python train.py --vocab_size=2048 --lr_head=0.00594 --train_tokens=81220000
Each number is 128 + 32 x the weight over the matrix's rms, rounded and kept within 0 to 255. Layers, rows and columns count from 0. Numbers have three digits each.

# down: layer 2 MLP down (transposed), 256x64, rms 0.14, rows 124-170, columns 0-63
# up: layer 2 MLP up, 256x64, rms 0.293, rows 125-170, columns 0-63
down124:080162105124117172089150136145166163116135100126190108123056118093130157138109120125177106113102105111150187145114087196101090092153122153178045207129102117075145129132141146134115168104161122
up125:138119155162129143123119174128094159132106139098118095129119145089129151152067172106056114119128141104163144165160127096147091128137163083149113109171133164092140063159139126088124130152156128
down125:104122104099175087159181170141096089142095115130137141115127103128187106111134185095156147123098115167116071133153129127129093170111129139151133109130159157113145152079129122126104093112110174
up126:181100130157103134090109113076017119091146147121130110188127083161135158098130119141153101091138081186097025171092141120169138115146154150171077080169128174114119081057235193130143152137106162
down126:153124058172113146146072089086138086076145130173168097192077076173175079170126145068153117119161102108132102034160149165123138100152203074091145165153092114122114123127178082104138137191135215
up127:109126174143126143109137131183163111150109113133137130143164095129111163102170115121178131099130093146138195111084130168129084128163153113144125093133105114110130093080136113137106093113153078
down127:101127134139113132165121171148118106154169094138145098105104172102164113099146114149101069176169118110133157128112097145109102106087176100192159152129210098151133082107166141129136130095112129
up128:114093173083110122132148145133154156076134176158164111069206057143138134170095121132108182088086096102141157112087137076105136107178170091103128109113128070102171123160124106160150173174165074
down128:156139107118149098113068132177082092101193162153145152136051058167113111081084172107143113153138165080175083089186180175109077148083097132090168148182096142102137158182120090130156109090137191
up129:062104163046128081103140175148157153201158084090151101087108121149192134090135131114134153100106094130155139094121154105103197191145139148117161114094162128131172141088170089141163102133098078
down129:115102159138143084146083158056159147164124127077164054122147180090099123149142107119118158132134110115142132101155136152119135050139053141143158112173129076132152149124213128130161068184136129
up130:104161125149117131085152164103065126067118080136148134183146178225121107152116084119140163206146124129102125117107098108106128120114120148111145087165128136076086152085151101096176138137183062
down130:147169153133124101152095136107115175187135172138146106081110115162163079075129075076182087160182121129108135113105094135160110107082133084154153098156106115078140164133132167122102125117170159
up131:122132094147154189134078136122096100114163132118119129143124137111132179108122109104129119164154131122117103126168120103165144175103097144104100144150131101097102132119112119136162130113107146
down131:132139134172154108110139156100127121123114172170117132111112122094120150117096134157142111127091148131107164154135145168121162109148080141121077119155142072112121112111112131159137122162104144
up132:147114201131151131128125180093155101148131100069117142094132137158154096142150134097101130151123145100101177132145170131167075116088082112168097097117095145097101204105164142125134131138136138
down132:103158141149119124095086180116157134132114163134131153162120142123131138129070133087132144152145203143112122145134140114095153157136141104100195123101144108098118150110099187111085132080076101
up133:115154182187089153142153088137150106120175123115069093189074164161080076117100117052135165181171060115138156175156092106130123156163145126212137102106082103068070145172166051114140136196132118
down133:120147150036096143163156171112119127086255101083099172141156096060202101124151172164075194137112187094107092139137204082107096160132086090063113151157076171170155127106116166200062081067108152
up134:144083112156111163069146159138191079068168086153199128124149119133107131135179141050104100146090110127079148183152181131139106147171112143102142112139112082081120129162112116175049124171135142
down134:163053135088130131135089185178173122127130137183123131208149094109139158077173108132127126110145114072095167121139169156065087179090085118144162170130044150125096161150101239160103052116082136
up135:097124165155086177192131142081095084113133116117083091165152182125124155120167119166132146153125101041125107162132075148144122132108167156103111125123153120142121185149184037055117185115128132
down135:094157100111131049152076200225101124147073161139133127152141136135062140114163140201137153128148125159136117139129135101088114094085102117109156127143054156176179135165126108172115115129087119
up136:123145105126138114190128120104097169139102160122122113093099085159123103139107109114081143109120153148133101118143186094119105130174109163167152168080097122161129164129123131163167107181112128
down136:147151105112102116165134116154124106096134145105181090180139107163093125130181109145138110091175127123130115104084133095088136118146135115167102121145123072174160131124131139153105155121095154
up137:148134170124138130100159176138101115179103179137128082082098158112146156155065164127067138201098096111135131152093147146135147069117182113109098194185137082088146171144118096136116127074093113
down137:134089126083166135116104138126118112131161168085115178149138154145142179112127108098158224103114134095120141055104152119155168087179139104116093150082122191163105109101121151118084153108136127
up138:101070091139088106148112128101173119204119157124157143104166147144141121107088163133134145077126101078150156088186215128079160141117114173184140078077139062139126129132117138142122124205100053
down138:153161120152128151135165113125139068133112193137167132133099092137138122120102108096041164163076101141161093172069143116092103110128030066140181111156145077075154092145193145141190123181177129
up139:064202156146112133115116049146161099115081143158145136150112129109102215128166146090116110092182161147098168107128102158134121112175123146144146143085165121096082121069102127135151104132077162
down139:107058143136071123159139150094142119097138117119175120142095127080119101132148143122111120155129164153096181105124138101127139152164133112119094094140140159143135096116163139164142182131107113
up140:184096133079114065149171114107204127130084087064122100080096139151125147161120177090083152175112114168116138127114159104135140132128176138135115139182138157128129180107129134147110162077128106
down140:090131187107123092091190131141085107119137101160140125158124149131106143164160135134094167134180152143193123126141083103168122166083074107163108113160084087131125066109101197117149117108141123
up141:165094096126143126123124056127111169157093159101113127118120117095103140069100110100156164153060173105135142104144142147169123174126159147161141095141090156117106117118118171128192127144158146
down141:085158132159106114136115086150108114108126131101127093173104157088111092113171107163125102162125109177072109109142148092143148135128150165153144149120146109130096164147146098164149117108122166
up142:129149132085133090126135073137121178049131125135115163141166165103133135123171061125136110116140119128138149146072155168164154096163088181097189062109122141132076128134153125169107137152101114
down142:108149066177138133137143194163116093137069144089119135111122132132111140104107127132123176157079074189125100169103182114150161156099109116146126146080212119109156134077125135104196099111115100
up143:162101140135166127099155138130194117128152105085146073131126133176082151140099109134146111154097115105162163126114127127044094172142161132097121150135119100115136157102097108124134171149149077
down143:163109121149139112125128164138075108154151088076134153133135138156147110090174123159092181156185136106103130128097128148162085062116144065116172131131133119132148085154107138147129125111172129
up144:172127111109182155103119048109081103099102169173106093164151104171161127114172156175137150114104114113138078129142094097204179097079146124127156084143131135097129104093137185107120115149149112
down144:135094081167132124173132134087155112097119083154106162148147184162100131125183120097138135132110087152103073116119146113127084119167181124134086110221099100181123099097180100134157122136102109
up145:162078155108104101107187162097180123095143142122129141105146100083206163080098192050145150059119118130132145117175176072140148142091169130094081101115142178132083177134127139143089158134163123
down145:130163148170127126150114106115102103135072080136110098117081168169183098122098112156143099164137101178132171131119115139133105095070126121174078146183135096162113130224077091143135135123173115
up146:109129128109094135070145205152181202100111133152128143081147103136142132144133077109116126165133164190070091163068158090099166117090102065140177089162135148148090157106165122152127124120112116
down146:090140120150135198104081133132133051156150168042114098127091157165155117156159092165199153130133112115107133170133109123175112140106143123091149155101174135099147096076150156172106165094072090
up147:125159171147186091153135129109170144150065122072113147154084094180088112132129148130079114176127088094135135111117144142158112093132130092117122158123131100131155147179185113125086091189140038
down147:085081118160100154127101114139097059177169127106117095083135162111146155130126126152192115097110183132117125146156082082137191179117117186124070181155152131119147125158103164124047125096165116
up148:149139145122156125087123114125128179171112104129073095168088096154137132131131116154118144106123117147132160155130141155122133147119156132179095127163143124133119106123147102104101112121137104
down148:128107131110142137135172139161130137141155100124111120071118128064104145129146153135124132103134120148125095149139084127117129129151179146118138095080154144147115119146099160125145112140093126
up149:141148103132133160150137093079152135111158163088099155072131142102131112111137111143102153135161070139129085068163123132123092143120145138146154142161123156138097126181139095104160117141128138
down149:102140137091175174095121132149091127147083121141136149124108108163094151103104152149111104151136163124118134100125148111112117128163101131121158162136141163123113139101105086133127118108138169
up150:172093117162097110135117099127112135109149116166111084141159121150054085154104136146065088106128096156105102100106128098121154134120150169146153121146124163137108145106207195135094180192088094
down150:199152108101069141095154142172132089139114177112115076101138110122061128114119186128119137162151153130159178144098140145178155167155112135106162088126106111129090154096115144061109160062116137
up151:150117193187160114131080091136187074116164161125113129150089127148139118144104103141090144135123153165111120073137146114083136139106125137159099108124113138117154113128101129081117140128157127
down151:118132118125127068108161142163115118119189133088093132124144131131148076098113188124121121093105148112123106110143178135155136119144100146119162122095106197137122185059128152148137127126106159
up152:134110131149114093072144115139181112135139126132117103163104137168151132131119137153132120139154057122113129096157103139101104143133126152139175154142096093131110127163160126108143125113141089
down152:157109158108068099155112093165092136154175142083141149088166129124155134114106145096125116131140139139173179132094129154123130122146190110134134126118114166109081108135116131150110080098114130
up153:155103111120155117141159155153123122104090096095134120153116106100163145111177092148088137091111116126101116141105129151112166147114133096088138152121144121143111161098132173168143123122127142
down153:144084136124151119147161130154133133153107101152145118124123122113157140097159140127142149130097127130106137142137120109159138131125125058137102126132147112097127133100137131117129130127129134
up154:157184173190140103087199083079148160134182111148070131184106081150165101108117067114114153081055088121143089089130152125124092083120145099148182055155161126176121107134121149137112114208157122
down154:179111191109159053136109065117115149100191135122114166084099127102122082154104087142129130169088111117158139120096144118120167171134085138189120128183128215113120025120123204080119142120148124
up155:127139110169154183113110083159152135126125096115097124124127120111162139136070204176136152183129130089113166090131147155134120091080096097150178177119118130153116109087079119123085130142141128
down155:141112138199128073173148123134126149163143134092103148154137134146153097106081125133065170121117151118152111104103132088156134142112146090153124168161105173078126135145132105071167075109137108
up156:076142076197129167208196132149129178088094094107109102186159141135142145109110099173091110108086137125146121118098175079094134142162105113134146153066172085175163129101149117130098121144111121
down156:141078160108081109113157157097126166108145145185136202132145084101084117116148154106118112114173103071153133075180169156150116170157191149103111069146138096098095153118139140116082136115152163
up157:120134144154178119171154107071073184138087068157154175124195089141124080206176129156082127119155089079075056131069092140135143134141119142234181107150107071169089180132151052073141129145141081
down157:081131183156137163131105155145128056115136126152028167149137168122068101079105128089091174194152127165185059096109130109152117100132186133129129123074229079107128178068087178104151106217128098
up158:119142162191126106115106133145140065089099122103151089129090122135141129138119102102099129097110170131163155134136121155121133140084103136136154148160186125116159161135163148130152118073136128
down158:097105107094124172153147141132125105134087154132147121120107152135166103082108123172183084162163124121102113169137110157111144114117171134128099158117130087154065152128067141124133108136144195
up159:147139139121134085142172108167114152079139117147098112148125088108158109124121165112098150124146095149152101111124157140117102174159158164180101112131139121148089143125094105094153158131105117
down159:184113180123120101121131121133102140160149126135176105091132126052129092106113142153112103125141155126148100146122100172120114144163132147155161156109097085161105140108098136115137086111114163
up160:108075081139145143144108090154133214108131117119101149163132129123127154209095141102177161100139079146113122109070151154116118117094092138129147143142139101128122145098119100088131164185122172
down160:109150158069140171191135117110136096128159180115140151137138130106157105158098109152162109104170140120079110106115108200135062110090106197113130154127094104101165100112123117096117172190085132
up161:076110171166124169107145104151106129125139168118156070126092107080138127117125111080100145130095201175095058146133114191195094128167116137117117145146075163132094095160135138118159128126103128
down161:147144132105168103149171212120211107137135101154118108164115133172089131107107136157188152114164160107093124139162144124101104162103110108119169000078131096154132096136138127098094081127159079
up162:091133169101093126053129091074126165139105143124130165087120171119155158154098162166100208149128090144185119104123174115152172109144115150115091124086132090146124151096128134169141093097134074
down162:191073121092117164142109146067188076062143172084141143138114084125122120159175086179153147165129139143114135150173131134073149141124072131104129110138122116167133150099136114104124176099148100
up163:121110125162146158171068115101109075088094114075117054135183148151099209163164129102156112145162133184083047158116142100151137120136186110116097102147163149117099111141167160087106152105119138
down163:113116054120114063096078124082138110112121118230166143085127130102147137131147141150129156172123098173192170074096110175123130188140133073142107124155098111094125099180151168100108144091138138
up164:103136049172141109106101060111164160131173168092134073119110183110088166163141135086192147122152164169108149062134111134101144078128106113151100071196165084173135125221214057133106159097131122
down164:133050104113126126121141083119179227156182136176129197098175131140124078110090111146114088105093161076125168121197125113073108153134092113208092135194104056167067108138144156135142152146108086
up165:126130148187148166160156097114078159133089160116122129099102151100101151110098130138117130136123131149143110125095107118073131103146128118129118127137132138096189167115112143165155133124136147
down165:119146074109070143164109118176166101073132118147116159154149136114088129140112097120156087098172134154132122110116150115141110079169155145094178120120122119171121126126111151140117143172098126
up166:117077059124103168093111134095124120097150215075155106156137151113119121089129179151146091156100097154223128155058095070183106150135101074144148139200126152153159123093150148127109161164107139
down166:143173207111127150126144095167147109118086182106141140163111165124137121083090095137100131139175193158197116148151097080077113095083075126130124140164157129181062106118095111110142151140131069
up167:124183132153163098105102111127168133089191128110113138150146138111119166116077133121119170119166124083140154109162125107144075133097107100124094175100139167135186133136125098108103083127119130
down167:163153112073188141142076126143139120103152152069131147108123076115161097123102215108096156117119151136142121128137150110136140150144113110167118117110165062127100132109177101145143113121144118
up168:073178183140103184093149108161087126161177146123163177114106112124086127151169117192112163113135086120081171157097127153120135088152132133151147124105059097084141155086144064133145168086128135
down168:100087131158165072169143165113147118150123166109062108114111134117161076179095138129068102142102157114115169099125151127127051099155140096182165162153125080153118108147183038143114154174131160
up169:153116113107127165129160153101148087171190108156158128126112154118094191101129140131114133137145139151117108177132094104107163129158086162065127118144129076104128201104039124118112106118143082
down169:116090115131149084131119123075109106056177143105071126171135124100107140052108109146143117174135119142103182120185074173157139130140157115160124184114154155139106173180124101110126159125113130
up170:106169147131114170104154118183150081144173099135133182133113120147133160123105126145137169142122137103137117136121189134070131138098132132089160138130130133110122110068109066089142123094131089
down170:171092158174111146101132134131103177105097150107135110159159137162127116082086118088071134152131150139170140118138124145135103112080151112123132158147135139134152129127142107168108121105100127